{
  "num_hidden_layers": 9,
  "hidden_size": 128,
  "num_attention_heads": 4,
  "num_key_value_heads": 4,
  "head_dim": 32,
  "intermediate_size": 512,
  "vocab_size": 512,
  "hidden_act": "gelu",
  "norm": "rmsnorm",
  "norm_place": "pre",
  "norm_eps": 1e-05,
  "positions": "rope",
  "rope_theta": 10000.0,
  "rope_fraction": 0.5,
  "qk_norm": true,
  "attn_scale": 0.316,
  "bias": "none",
  "tie_word_embeddings": false,
  "parallel_block": false,
  "extras": ["some layers without attention", "local attention windows", "value embeddings", "hashed n-gram embeddings", "an embedding shortcut", "learned residual scales", "skips across layers", "LayerScale", "capped logits"],
  "init": "orth",
  "init_std_qkv": 0.0603,
  "init_std_o": 0.0603,
  "init_std_up": 0.0603,
  "init_std_down": 0.0,
  "optimizer": "adamw",
  "learning_rate": 0.00274,
  "beta1": 0.9,
  "beta2": 0.99,
  "weight_decay": 0.1,
  "lr_head": 0.00276,
  "warmup_steps": 271,
  "schedule": "wsd",
  "decay_fraction": 0.551,
  "decay_shape": "linear",
  "final_lr_fraction": 0.05,
  "batch_tokens": [8192, 16384, 24576],
  "max_seq_len": 512,
  "doc_mask": true,
  "train_tokens": 127900000,
  "max_steps": 8221,
  "dataset": "wikipedia_en"
}
Each number is 128 + 32 x the weight over the matrix's rms, rounded and kept within 0 to 255. Layers, rows and columns count from 0. Numbers have three digits each.

# layer 3 attention query, 128x128, rms 0.174, rows 0-109, columns 0-31
151114088105124110126129136157115122126157133105139106095168132178102128140144135140120151147091
146150132154129074170121099127141075094122138176169152142132106090139132197115112124137148145164
122152087121106114200080138175080098143105184140091051138118114159093226180164152151124156161087
157106127135133080197075144167089148181138170167148059179152188131124166147111135184097167188135
071144119073086131109149210113169116139134133154096083045099076195119044081158097076160087065077
148129084122156130103095130126101126106128111169159095135194116168120134146075152086117105063133
158099109138147130153093102098109132138080132150102124136156148177142128116157082170147179112141
161126114139136081165122104147065149088122123148133074131192155087161135118111095106059124094122
120137160093124139162100158133107140145151096110130063110134112123123111159115130140146116118112
182170150094120183091080120086168166186132118129151121123106077146099156125094117138194125133082
139100113138140113098138066088126162108119126114084179130119097124086120069158137088150035151122
175132108154113138152088078151078082130112161138147118131125144169099194180088154126146131114143
108118179178101103234105158173114161112172106081139056203107156083205078159156116176114161147103
132133188098124157074130081140128139096156097109149157142052110086179118112166130161136136106155
163087118124104137163124183165158134109161123162119099136138164115185133187142132087106135126105
144095122117147096135142135145108124148099109145122152126170155119109129129105118102139114146141
129129167117155168100098111115093136083151123099143107145094138128140124169131146185120117053111
144094127149186104128133118103118132140135107073131168123190178101119091107086115085089131070089
108070098131188206081085168151151156131176094140172122110176131141128137206036195110139093042114
139145154147110130169161103128120115064121146087116176145084134106140119130146106106123130154138
144142113095163158086138089116121123039133129138124163083128134102118092121099148093079131081133
178117094095178102095148092120124118108118117141109138089178072108097101100065126074100140102123
151148129176155109161140112161067117101148161127161097143134132089125167129084150094116052124136
091116089114145140140088113116091128163134158130148091082130091149071198124116154137123086132181
139120147167119128128160077132125143066125134117156170163096123073124133147130160112117117138183
140123182143103118185109124149074105096145163108121069131129124139117155166125126129133108124103
104123063089156133089064150111112140170117149143094101103142106193125170135133143136138106105165
183110218137085105170122166128104122129180097090137062156170093163127104214112094151139152093122
135138130178134119107140093122136152104144122127136188164107124065125116106138132130132119132177
108130132156101139118134131127148131147134101138142165170099113127131140156159143170180136163172
157107160197140093197171146180136158128173130098141151119127166096192068108121089125125132130095
141117072090118114132108159121151114211101107147086157104165135153155104110134077132143183145130
117140125142161122117137212137125160180117172152118147145145113127076209169145191174123134100112
141101117121042128119081125101123132120168134156110146055087110161114137115158118076142094172163
150146110155143090231081122217081161081138163135167066219155125117213106157095126150108175181123
149113095203113081189066111207047144088145146148160058204163153114223105147078136168088152178145
135092083220141109208070110252026152100127167176124068224232211075192085105066137195073172153161
163159183142076132147094170180129160166146153126090112115081128156139117158111073135122136183217
119111170125059141110132124133125113093127132097118072080122152108159165144145143116135143138140
087111133114140137135128095080116110110142116089169120154094101109121196164131154138080104093085
132143060061118098124088121089107096121134138164100168055172093156098123080153111090141132151127
103114164118118159076158121103199095173151088117151169071110137135091090138178087107159105091147
132062073126123117108068101054109103100149147149071125122128113136080105118105144075096075082134
114114102092099137117103111052161100163140121096115154087090081189097161103121150073114092126107
176196108093167123080184116089165136167130126147116169135148179102050140113121123131154115076081
077086129116105139102120137106082089084138120107144116103136101105133163170139193088098107144105
100113163112082179129119135127114113098125095133112082108119131106197176157141121073103097182142
116133166153091142130133144119098127114130169112153130093138114152121156148109178128131119141137
144101118126133118128105152125073137126151153148123128132143128089089138151132126116128081123167
109112171204122102155108058084110104072144112171146114166058118155132196132146133147133141137103
168176145099121155168153151139146135135156137117122133159080126144134128153117085152124147149135
099105075132163111105123098103121131125113122187133173128166153128098111057156154137110125101146
098171108133133109162163101109124146090115171146145124126137150126146186086118152089129127155098
098117119149156134129114162128122123115134121076139104142124060140155073148126141124122127101127
129190145103098110154140139129138151121144165104163090124110123126162173144093104148133106172130
158169162073107172138134127091134154133133158062159072118133134151140157155114120181069115161144
127131132143086112144130131131092141139110130084120115173079096112119165159092103137117098118149
181197184155073121156128144157145187136142163144069113137073131160110105145090070175131143173212
081072138177057113106112087131198091176134174112126146137121143143136109135099172130115127094112
142125131103129139144123158147127109168124138102131087084157095126176102140132119115137075181123
137086104135169121091094108097087103083102120182126131120149130138088133116133154119104112115161
153102101139161117101121111136149129142126138181086135145140153113121054069148123130137129114141
100104115133126124110119120110183118193120162139137141175108110137117107165084120153141122082131
140117159127124154079117122127096142114101089154109141100165145111123106087166136125130135145155
135163105226169146159143124140101140116108112089144109218137098089162119163085110120105092144095
158069153109163153094142077148155114144121133089156121162111083106107102118143099105152149116085
135129134175135075129154112188106167112139134206155133178090134091180103188149100169116164145132
147157185182142105191130178199089169071154122167137126219114171117195154149100124200122242148194
144120149154087085251097186255071138092144110196111013182100160133199071154121121157126194159118
097125121108104137097157165138138123126157112126099144110176151104172093066175135085115141118158
119141080099129147156112146151110136146164120131103145102145129147153130171138135067101108108116
158089132145133109117124094133104102067200137094154101175094140090179142134111153069114061085130
142113104170146113150081162130106135178126149147133113178108130129092134105142149134135126133112
151218133144124082133133174178076121101120145180141156196104115061178150141051150138145140147160
110208108125107116188109184165089144114103142182122132145136136180176131107077107092159221127101
164156076093131106149127089109091044139091172105146126098081114167135130153114122071069094146088
122115114084129124151095119123092078145133175091132169135142142148108143149109110140064069196081
103106116119154131087092080104114100104143168112098128100155108163080132125159112062134061106116
073172081053135130113164107140157163184162136158123168119139123119120115125099134109128153138053
090145110213106125103117138150174155091086126210150168140089115149156081131144090106162135123152
122127130167149131088142165099126165153101102167101143178178125170073162133113100165167171145144
112122126114118126123032163137127127189162174115096155137091043151120179127121094095160119170130
153147122151168134151109077123106133137135192134132117176086120167134159167094101136103110123111
096171159158096129145163123140160138085129099178175089119086144106202077103168110155123135065076
087118111194107143146130130117126172104110143132116106104153120129118094182088120139125147121129
103128120124142184172112137160095148129119144122090160123142082108147127175133125083105131066085
115146153109102133084081154150181105171172163138153149149077100117115126080126107134172164145182
167132082149159133142158067114102136104102125110144092155134127160109128159065126092083101132126
075155102070099118099165110156101093073127096109118092079133118084085074115138189075114116077101
163175184131103118110103146171155094118168097162179090122050137113185146129160164171112138110128
115080145155121083080134116109105127113148054065158099150177125114142141053114154135174139156157
132131085091133094141148080101092147115126129163109103135166150112128107144106126110079102118075
127111110144143168126121105097129134112115161065157100161132123148086123145066161147100079129151
155143106153126123158116072150121115128124123177127149113099107169148148184103100096103153145143
128123064147135110119157107145105096105116104163126152101135126174128095104128122049153114120109
136098106137102146133041141155109108123155143079135123107096052138100125131135152095143095114151
099135106157132132153093086099125118133134147094085095147133134159172159158160103126108134124140
153113110087117132119144161106100150144120108134105125123162128123112118125130144094166162104169
050131106113134097094137108129143072154146152120155139136076121100096110140149108125150109136119
067106107154127110141091125155157134070148100187096121139142129147151138122112165199082188090097
147142112048133170102156176084179089202122116132152170083101100163107147122180131068115108117122
187114125160094069170172125162110181152087126179155118125122132128090127167136098121158138142145
131129139114177075039128147116120111066102065098131107108198088123116091093127134093129106093097
118156119090133069106190122119128179101114156128171149069089123172089083137158118110146130109101
163076169152117189108091098115097148143161117103105099145115063167156142150100133125095091109101
124125097165192102112182095164144115133136158130156126097091154107126130134133077086121071196113
115141139162156121129082147156115137106121138168111122113173113162151107106080151172062133121106
125166166134136139151090201133103128148124138137113077210159152140210157135114169160152184106151
060148078126125063080118110113136093073140136126140127098135109119107137101106130124145090123093
202108133136094173137165121129098164189145165091156110145111126126166147151149121102164091120122
# layer 3 attention key, 128x128, rms 0.173, rows 0-108, columns 0-31
123107090093137124146123088212044095079160123119172119148126140106128132179118128126108121139139
082122168103093111113148173082209171154165073094129107142133148164107104152113108083156079116103
168126120148140053127095096145091121128091146123089083093132119125130141087122099155145169197139
135132146154109126149061076155111136109152220108118099098125129116159129114121137138062148185174
085122077112146081109130124149079088155098146125122154098133139108086165124155174114172119126131
096117094178171103172112095201005089143067192152119136137186164127157139127064185170102204150106
137095101150122125126108137054145110120067114122120104086186098171108113129121154137071177063144
136139094151089105171159090157134122090073128163141093134183131133139089101070179151099127121122
111127092193138038200118096197058119153058178250118154171118128120095111140117158152148154195136
126075149153107134157115115142130107162158143142097118129142166134142093107062170147128122151140
082174118071096078147158128139138146133091081139130111155130159111131141121163081055134109146105
147121129117105152126127151122155141131126089133138125134110104142132147122155075141084134135132
133092104138138094207062079225063126151146220115078110121116107137109122162097146113072138176213
163114126143187141161105137066147088078189163107195150106145051144117139183056167129046110099177
141108135128131106185153102133148143162132115142090157147114089097147124146125134100092154180139
127116126085114110141125132169075148139109080130138138124160132134141132092124071148120109143097
136117132155166126137136153078108071079120148138143092110117051134106130151074208105070113089157
143131128115102114085155115170124170133098108154139086140147209123143037092125152100174157099110
131107181161144116092151108147091135164114143131071135132133114095132170121147126113160137179084
126184159097125166165149171090176180148125102158125154143105178160131085093115086130148113112129
122193178158150133109128204056125115071110133113161150109158098125167110108135140156146150090105
135136157155155131089113122161127166121094120124098135142187216147177123123116131128246165130085
103135118104103126155145132200098127149138131136153112152113186141138133101096129130146069142125
107111129086118200098144152141145129112174112067176090095142147185122157119152139128127087128117
133184179118115165132146199064160174137173123112155162115114120133166139102132063156096099130104
094081088115147139129129111166105122127101102135098120114093114159092163140090140117111076142147
110112133117192225132144134136115114123115145073134096125155118149100128132110158135117169143109
082108109086135156224195134201078087184089138175029047152132180148121102170161141089162139106123
118194171130122139141126138079156166157157162159148109149114178124150091099121078159085116094116
158118141105101157165103177067159098173186147118134130134096111115115181148187094139067116119125
129103112084081068157154087173148165184132105134056109130130190128102013122101092076149092125155
167083114128180184113118115140218145186113103099124174158150124114122113139168091138154200169128
078126095128113115089188117081167113163104121112106142086117092146091143099166130081129093133126
155190143129194120200132121171095126117077136157116099187154153150153219147117116197148203121124
158188163098181152161164132192086149134073182182087107136127178127141144095145146242215111188136
159162166124171143141157146165092176138093188157091117130130173122147145100112131180193121168135
171154172121147138182134147196054170135104187137103044148132129105171118119166095163179158172149
121130129104134157145088129083153120173143152138106091136074103152126097125105123144129081082126
082079153165144155125089095126120108113113145149122118106141122163117104101084120100128082100103
142091112143165104150103132165109103123131123150102161116183120102119130126072150179177127194114
134106119158126110091118143148107145074138127154142134097127152141134060149132124111097088142135
140076064160092139086078099060108097118171085085137141130097088142126151130149128064048106077129
150163092128141126133137125129147128127100114130127113155120137152164161124135111132116175126098
114117106098111137070150133040196104183141097126143176104106139145117141166123153058121104093114
160169099108106127000166152014223143140150131081161175078101076100124126091137155067143102099104
125034108179100104109081053134071087024118122117113093113164104112136093121088079080124073130129
097038098141101083117125129111103113087133160149090066118113035109134069161112127082142058150139
158110088100126154077119161113103121151121074106130124127091133170135102095124113103141083127117
200115173149161119136113149113149126078132108064109107160084113126164108131135160140167125123075
100112101113160119136052105100149066173122175182138221094124113151105119155035153167099113172167
117192141090136085201183173108176177176131104130131150115053074128085143091148106151180143162110
145145143144100136102160130158134132140136123125130164148129137105150162109152153122121169132137
117158100102144135136140180144139105175103100149139152158154141148168130139119129120147197148132
134116131139105078116117043154070128103152124152145139095119120141120136145118076155096112107140
137112114113149150196112146123100126180136106159118126115127108191124094144124149140140114113120
101141160135150147158129172185157155140137121095104122147118105112126152119120124129190143092122
120141191166158124148093180121143099169145138087106160168114163119136133126085170189193168125065
136129101113141114224105152121134099182161136143120173141074110156093079102120124171107119112114
155130112148112150082170171183105139113110087107116127153152215172121157103114126107105134113120
105134152126095133098173123130098170113119130118133055119123125153111101164166124029117121108173
154033100195098153128053086158067133087175160128140110131169133098189086161103208106070130145186
178165122124100124117153151116085128114136144116130155099119107114116132105175124078119161130129
129161131124135150139155174147116165126099078120143125107129150124119144126128112162105130133156
128108155146137138126098133120109094120124144118160169093145077085099134116147113127118121105138
115135145132142120155072102141089092107112116130103091094135153146141103165126082124116164142166
159147112093123123106135127122124153183159127120134108142140109157040173161136169115094098052145
158108122097086148165107126113131115118157173143113110132108111138130124128138147118089126114144
146092112135069132180062152108088110116136193146057121138110104140157126121109125105176105100196
144089169145078166211078121183083101130127207119069085146137124076192084116143106155136154062219
169095114119089126073105084108153128167139181132062166110075062135145133112142153101176108124117
172086084111111181122064071109128068113152147094098048121111083117139151124131098093064078102058
169091128088149099134134120180135130133161109127119113119133090148123114151145107116149134190084
097199114097142126123153135173150122158177119124141171082135112139133200150132178119146106105126
117102097127130141155097102110164095133147129122106108111154107190112105133119148133128119119075
117089131149077107132067134140084122049109157112097134111145188129174096115139122141175140108150
138114131165184098061156150129153152144102123111177187117124154140083175134109114194137143175130
093177095117121113059190131083127121127147084134141160092147124113097164141092112149138063133110
099134097050109174035091056088138135110145146109108144076080168129120115146140141095040130069120
111179107109091105132143104088155082116134135169105089107128134095127171094131093118133104069105
129063155168063138146091127129111180138162138126138112130111173160161136138126122121108136151145
134066099166081167130095121096082099091125078102143133164140168119138109133110137102080085061170
135208061106124165148140117143155127125123127114118089085132079180110164151155162152128109133099
147125136113165069215184175204137164127063052127147102096112166166178098119155112139140230144104
086168234162156140132153127129157140109114134113154163124114150098168079121103119136171183107185
111146179158176157240149166179139096129105082139150118102198207123151116130106137141083178136162
172108151143158145165104144188131114139100093108119071151133102114128135125140149096107164185103
121149162107076103118118172076142185136177136103147193096106099192095165157133137202159100148164
157076040147194124209156109176114126131114104138119088096146196161155100083139120122109144131081
102154134097181123108121100123131114123150165128134116082179154112109168082125187133104158084151
104150178101133137096129158082156124068156130113170167109111153124104110133107088206159113101177
121195132102117141073112097107167136147155121178139172156186101137061106176150108152166116129127
115034079125133120158169100102107051092100159135102049107155175091211102062125148035122060085106
110136100150150165148189146125091124152109111134172136097174204136131140096128151127110127134140
168129090117176096239106137204141125143122099138119072120152154172130120137154058194102206198065
137109092137139119107103057200137125148089127176076144101140158143153081118137117102084209103092
100152091127156205166132163158117106104114140110138108054174143229075138157136143172089154158119
133109105145099133088151118122128097095148081149175134133126083115117104135113168170103116118141
158127173163131120137121115138141169172111109154126118097144174143193136078151115110135180105140
069151062086136068097135101139062082100142116087138124143124117119110133138101182152083081101125
130114165169129154113104150156156140137149117133133105113122146127172135061121122121122136128149
098088137124203015109093124082123013130170064077219152167165116065144186177019253149101129122044
189126108169112134135161114121158130139082116170126169131133183107108103160126074139119122118168
111102122130180129113136140131191140166115111150137118160114153112179060111140174132150116092095
147104124171170122165146124101178096116110104238131188149116150111112101156149111131125178074102
113137088099144105156139150087151120179146132102163150164101159087123136125129121093200101155102
141081130101103127111121133127125111163113091111126149155085122109130148093134165156101116099133
130148123155139107142123111121059188084123196180092102096144111132097162105126149147126136139109
186180138220104187144142106111149157129121189197135144114067126146116094138159065104126126097167
077122139116134122112113118093171127134145101111160132105133101136116159108101159135124152104113
# layer 3 attention value, 128x128, rms 0.165, rows 0-95, columns 0-31
130167062144157192133126093117126093071101106117085107111153174157160097078124115103091112096100
141130143139183169129143096131122124123147161192098144087140101097116132108134134137116130120155
103131121122089075133140136137140145160138120084137100163089160149120161148090142146149106152080
093112138094105129135152169140167107148119057055131099166142104072161155113123110120130056181098
052102097121141125141098153135138122157114135146135119161139129216117135164119158156186099078119
127113176119105084135121128137135133161097075038122124174145131055140134096104075119181129176133
150112121099174112131134102139119085124089130139090129075176149096107141125159116153115141160137
135170153164164175140157139147131115084145072150134147125103097108180093114099109129107052133169
147123116085149104119144127129129093131115088092071108092169147107125136072099121154135131157087
093139112107096124154127163153140097114097097039127093165111149136143191199136121139138065164064
095081135115085159127104207118161125129119078107090120188198126170169105172113116128165129126111
109130171116095151135110177135154130130097085041114120185136103130161174193152085104125093140123
129117106123111149115171080115135145129174123145206153121098081070120089021110139108102128137131
101074128106084140142113152127144112145114088066127120185176130134138130162121089117190116158105
121141133136119109133094081126117106152127165164094117118094104102107144084142131147168161106119
125093142137110093129151145121158126170127065058096107165123167086148118081067088126170132169117
136082157088097162129168158128138114118122058099083112148139128122154085125119099119102088195099
133127122109172132136133111132134095135105100091087100110177135065116158102160109150128134172095
157084099100201115120134090128111077118100121155118133062171131079099112089145118143126123172154
155146138136192161115114106126110115111127176196105150102144104136109130111140135141134141096165
142112126090158149124161161127146075108128082088092112121160126088159140075117117125103087181118
093145152152066166136112166128142154110132121120140119203104122181159108155102122101148099078112
148084095133124114095164139110142174145140143131120138150116123163117101099076154109137137123120
133143072158156074136165131119134126136193146170114117134075175155104130065066171161134105141084
155125128130242100124156108143112112153124140128110138088156136058094135076109116141135138159162
187177124178192132110164132115142180153187164189125172103091113116116126086086163128082158097179
109122111102112152138128082139097111116107150148149120115097059086109137105181170125122107138084
144130112144185082091113149123128174122143151181134174095147135181133076106085163144154174060185
095116140146053113125117170115178172200151121113123119190129132138153162147102139120140152124107
148153099131163096122141128136089130124142163171139121100088164173099138132124171164130111146091
177111120123138136114144073121121135111141124195120143074135100112113057077139124119103130136155
137135124132123058124148125129121137150125075050193118163102142076119111080101111131172117177106
168062170162048179117096102110116168082118109160217129102076133121120118141189105132136115130186
041179099167089156142049114097108129071140135105117107139092105220171106086074097104086115113116
083134098118151110127175138147155127182137086084062118133174113087143149113085117102119150151092
163061177148109130141117133126090132086127102128161129144161135091109118137197097134141202151200
129103172179072103114007143099137181072161125130154145135124107163140133159189084161091130147193
105164100145138093141192117132124119134119130110066113122164125129147093099089114111118143118093
173093092154184221144128089155087019163125116133127153131168150076134116140079138108136186081087
125155160113095139145098143127145147090160174144169154142112113144104175181149153132171098140153
059149167098101112151134148129102106096060143130181067094134160168060128092114101116203117102073
092107169097191099141159124138096113102059121111121076110171174133108070117112102132167149111128
155084105136116127112082095115159147129180150151118159146108123151146159148176160126099104142164
017152207090046090119139123124129189082107146086145070095119164155092103101112070103145102158118
186151097140179138136089173142135063148155111204158135171112116110140181132139219184084127077158
142121142133163169163053163133086085080146140131159160152168127145114094134145140140172158113161
111208125139131094135157206129129147150151144139090154165106086154102120118121138139139147141097
195088094110060197095115075110117131144124127128160150127113124133162158105188132128112148138172
167130028100170152116177140153143065197158111160122150161127113092175214116136225103119137111093
122104123101054093088187086096168218126166201099103149141138135104169114159173111093079096181134
155096136174078118136084136133139177115186105141153159162104075111137153156154122155096176147180
088087171139201084151041136149094093096088131117172139099170140164045080135126064118251158120094
171127172157195127150134164129089126092094153098175147101056080086101076171113103157242089127138
165083112154139188096097082123163127161178133153117149134138180074189145153140170135079097146167
087104128123097125150138053113140155102104128130139077076119158133076154120124038145131086068102
153134095107163183123000120105145063130150160201085085140122117132117180164139156233048123094129
139186134037081161146105116113121101098095179108184102113076107099070179179145130185192115123112
146111216130098144124076114116093152058095110128185113106098081086064086167176063155140150167201
097173070111179172123163143122152092175110135138117113098113154181131151099061156111127039088036
078154138147102171140156138133117086107070122132164102085124134142086116112074105112156088083075
147104157124118193109034116119083091098079123147215106113077148187092116097178102141147141109181
179112113168124154106066088101110130088103147229124084101094143224103130084210116181103141043149
094109145157114178138122159130073071097063079110128091104153185157129092055148102087130154074094
159106138135101124118107095122139161126190103116150151149142102055150144170142123150106148182209
067111148093108129155090153120122136144160211154154124130132105113121129142120174132138123147098
090153143140099138145118178137142125149153148161147132142108091131126111184108161094147105167132
203129150159089093105131131130144127165147041131185116138082088167117156159075133120100099200170
146121153092105162115117100115106057127125129108182084079109125118150153100160137111121091146136
083141147135067127121149170130140095118076110122126112085153148184124084093083114122129136124136
106123144153099044150131089122127180100177120140117144205038120152113116112086101105145126112144
100149116089201183151122109131130104155135186086102191140136126065097124195125122152144116151109
051116141072082137154155139137128106104100136152121160091105134178120076081110143107146180136121
145111100107157145106107112123133086136069103101113122093151120092107129128157139149110151137119
193107080126176110094107102119135110145111092120131096118145104065162166146190139151079130166137
141129106094177070128138100140138186157150094090135146132165074038120187118115098113105149106140
126137155125096117129109162120147096157135114109168120115139104158107141166087133125152104155139
142156131180134089118109151127153150165143098090148114143133105153138124165065109126137114159133
076081132092099130164116148130119167112114182225140106102200106091151117105195164135130176065111
146120097132185172135129074128123160123140166125066149140127146108129107156164139147126115111112
100150127146114056144134110129127170091188112133154120151117158129130130063093079102095119048140
198119128165190211105108078122110156148148177177138119173123133114138147208148150162115072153143
192134147137158129128095109117123115155176127101175125183082108125116186212112147151158061179122
130113132107122168118132094117118080111060122069104117070118167151123097102120128168095126156133
114123103122148188126146100129125115112096149109070146110144162137120072115153143142127138112124
159119136147119118137118089124098142097178162177147132186055145115145146137132120103127118096136
144131130102126072126090131114136115158136108039175104100140108124110157108047100149136098141118
145102137139079132121154143133138076091086088142110122104109128174117095103131140116118155124145
107144128082112149126110151128172104183147122143157147115117067101078141160129156150085136129140
150196128193181157097174119150146143129126097075127161162111179121130137164087087137109062147154
168149134205101132096131134123147113101118079097124110108155188174162102110045081164094110107144
160105112121144128123143098125119147108128102140107121135106148130119137115193134137097139128137
156149143155139091116113130129128159169177097090190094164151103085134218129101073117151057134137
122141150163116154117187075147096155096132130172109111165086146183061097117177151061149077136125
181123162151121235105168142139108084103067146168098128135081206224118102125170142114170150156134
116121139113133174138091170121124121168128200157108135096158068110109134181167191128146145139110
125098123073082137115122078124092077103093153116133068069109182123127150056220136132116114108111
# layer 3 attention output (transposed), 128x128, rms 0.168, rows 0-95, columns 0-31
112111213163146138180111111147219098110147150105110073170078150125105113108073149159158139093075
108118108155112165129119118156110148107147122113151101186099178091167148160144181172097122148128
165114112120123098125131141107135104131095139186114179096144084188120116095137070078112150125158
118158112155155106102091118145103168133121156159172105134126108158102113104114145157122161077154
151115094134156123126190117087097195102141123178157110113140218168161131137102109098069106091139
118166097143150106134089124126078119141111147164096105099174068126085147149131155143128163152165
136114133173151162177132081159111160148133172083127143211070155090152147144131170161147124155123
157156091093121145101032192118173045156161125134143084144165176133081134115132128165083189109148
126125132164140132181106111154145137132141174117138106190077133123127146110137166152164132141127
138078128161158104139136107148131172144112176151136162137140121174114067097106074107132144090135
127162134124152105173126131112100119104135171152145015098138135143080117096068135133165119087129
094162115140170101088114134140106169147149168155160114087158120134075085106093123133125140054114
118147147137078153048095123101098140077105082160183095089139082147151170189190149150059142127127
105161119169157112120149114101073194114119168202157066106132128133113129159097168133125135105131
135074123144147132123178098156097148099107136111092135178132184129168146144137176165108140147125
121195122141127077150090134094096109129085155203123082091162066155085153126110153135132158126165
122186098153141144140081142120122139130143201186173066134104136108125147122132162162153148102127
110122132187152129146119056170122172120116165120139117195087138118148136130093179163147135140110
144108144183136165178127085144095163158137169094140133194066136086156169169157176162129133174146
119096127141130165152132114157124122113162125073130114158101184089157137144139169159104117133112
111147155155143133159066127152118125133145176117157069160084109131111126107133140183134145086148
122132112083139106105110176108148100112141103164125110072195130162092093090098105108126130077123
120168164105089132139116154078134106115119107161160112047122070153120137112161086085127102111145
165099143103086127151116157099161070097076151186127125134120116170182147121169085114077163130163
117138129171088148169105100147085140138111141131128109153095114090154181193162174156099118176163
132161137072063136116094183106167047121122076119123122085128112138128151112163085123095126144137
128084125195165172077138072171140192122129113107150174156144172123203103128133132129093142097098
155167145075081134143126161086129056139162079084129122067144111098097164128147076079130106159161
125165126101116066100159132107112116082070101165131111076148088195080109094077103106117115106123
177090102131136138142130121118166129164116137132108203129121155111181125109141053069132149145150
130145128130130174131116138136146120136150119100144137168091164084145183139176178154137140155115
140189100116123096107095118095137129163093122197109148080163081145119165131124129087137166152154
083167162113091125185134138112123140115159148112139067154147109133148201175073147133114097170062
134077130096155088079143172128177107134128132155041109125148157043140125142175118181149096073109
142052063145165099067126091124130104128080119183135194123094148114085050124168124155126168122184
099150163174091129194099113121085105086142147124138104125129094147138162190114140132066138169107
088170169096085085132171122119156125095184164073135083138166083133158192166092124097101066161082
152061087129188128090128125098131128136088101160112186101134124064101087109195105136134143121175
137122190129154179127144176172110146155045074144137164099099154102096042124202112144138209076140
112199165102050133173130174097147115119168165094159081128105157236156140096101137120096094115080
147106085145171142095099129079065145153104129160091166164129096135098178072097205136091087134114
166085105191183145132061097111024089143101126158085161145125105095097161090116186115073127109141
130170191119052125163146135143160137096176138087163086138104165173193131178091106101099125145107
160126059141162116078083133054096139138145136168061140157114117148117180071099192123062036154121
086130163131124107131168123210119148104121138060196121127139119137159119143087120113188188083122
114173196131095130151129149161117059108112136102152089093163102168110129112137108131103150077096
131139044104146125124155109089190137111126108149130139069164123138135105121156092143158120116177
111178196125064131173136158162153135120163128103165090122113129145113160187099117134157119162075
127117159133106123135157151195173150131112098116201148110099160150117036147153069147213207098168
164170165117066133164110152074167140104199129135164107117085174203154125149130107115103071193149
075145161109065106157159140168176095083143114082149081125162120143153137203139088133123121145111
147192122120069186109117124078086115154090137126073144097170114171108140082162128157039143120098
080135166111115082143125125122113039167096135165106071134179101105103126107115107118155122061093
167155210122086146142145136163107177108149149098169088160067191142190092153125112078117148129119
104066167140154109115142146140101107114119147105097108142124130145145187119092211091114113181133
112128191131161110107226127245093179125150133049141130169088187093171151163097148064143152082123
066163177109131092124149187156129115153159115108106094161110117198060184077086188131176072105099
081193142135103122162117100123089118123159156113075090137152092173113215155090172105079101153068
163091094099179135066150148119165173180102123148134154130126163104120082062128135150196130109137
123119083114175154078113144090125158168092115153077154139138124104100136055130163166164110131115
120209170125086146186128173146132144156161149097108076146154115148108214170078182137130098112035
109147165139129147195163173156142170102178137061147127153157120061187234196059158097150100173093
150132080156212155128106122141093148137088126152126155130177072082101149085122147179160149111141
084147176125062105163128133155126101094148141118141090122111137161123125183145106120099139151116
107157172115100142111169159176145121083119101114147098083126091125155125155129139140113090104102
129127140121118122080163104166133166094095065128140101126152143124133140096127095157126121099142
137146090150170123107169100174051159137095081168143134170171179082130135144087111158075166140169
160174136173120134087173126135056216125148105149186139146140111116181116135055164157176137134144
139147146167122133138140197084130145135122113132197143158099154116141151115157139147176155135179
116095077115150161159131113177180074151097104123070159130186143170108138118161130104078109100107
119095131130096111112070080109167110099142131101032087078166089118130116115204097094141140119140
168141105145060162154094161089172110122119094103141121098132132158159148104123108112167133127168
128131101115118108123095131067089108134191142111094115120113104124144141116138170112137152143129
108143136123145119120115106109030120126178138131111133120124109137127125158077183133077125133106
126107102147124087127130057157125137122124114128082151159140131124112106197146082120124136152142
142141163167151110106166118165095175105091068143141113165141150086143135132146087167142160117177
109127156132165097116178117178100121119078100148136109166138153093082160157159124153091141130136
113168151096093130145137129129166135114155122097149167114117092138133106128055146130175056129124
127122109065113161136088126078178082167150184101088127059112116167090112096149160065119086129075
116115114111117107107185155144216133169109145133162180145094111167111118151167134107162106144103
125135105081173130102135081139105168155154152163115125101164139105104099078099160119131089121101
132131148144201124101159064201073138110103118166075094149191146096131100129117112149085149117118
165151115152116131137093148084070117130145148127132132122127112096150145147127174115146175157172
136114113103113150161070149052148093155155171092106133073096120155100139086149160088139133128106
108108110077118145122151142163156130147146141140131139100162107172134097106114151114134070109076
130144144173151102097170154156084129128118107159139115180112117084137133195187141131131160148153
153152091124111143165098163087131130142149125122145134134135148136174140106110144089167140135160
162165061126134114103153040099121166101121092083072131108128133114130165132154089081141127139164
127081115123159097077088090120162133174127153146088119169157148097097108076188078131168165132172
124153150121147102128153181103130140184121144150212167162084149103079142116165153117166137174154
135115068094123159147087137079136084164149176118094138099113115163137134107110147089100111134098
097124151165184106092177114200123188128102114168130129201139142106124102146135112181121146115131
116081085119145191142137174145195152146068166122141174108134179124173137106127141158100175065102
162143115138135171162068158086120172138134160142162091123173173108167153027077117158183115108158
146165167112116121125149080131121145072126124103123096084122116092138140143090117124138117119139
152139136150100165126147218091096148123143167129223157104078090169207122159091206129140133146091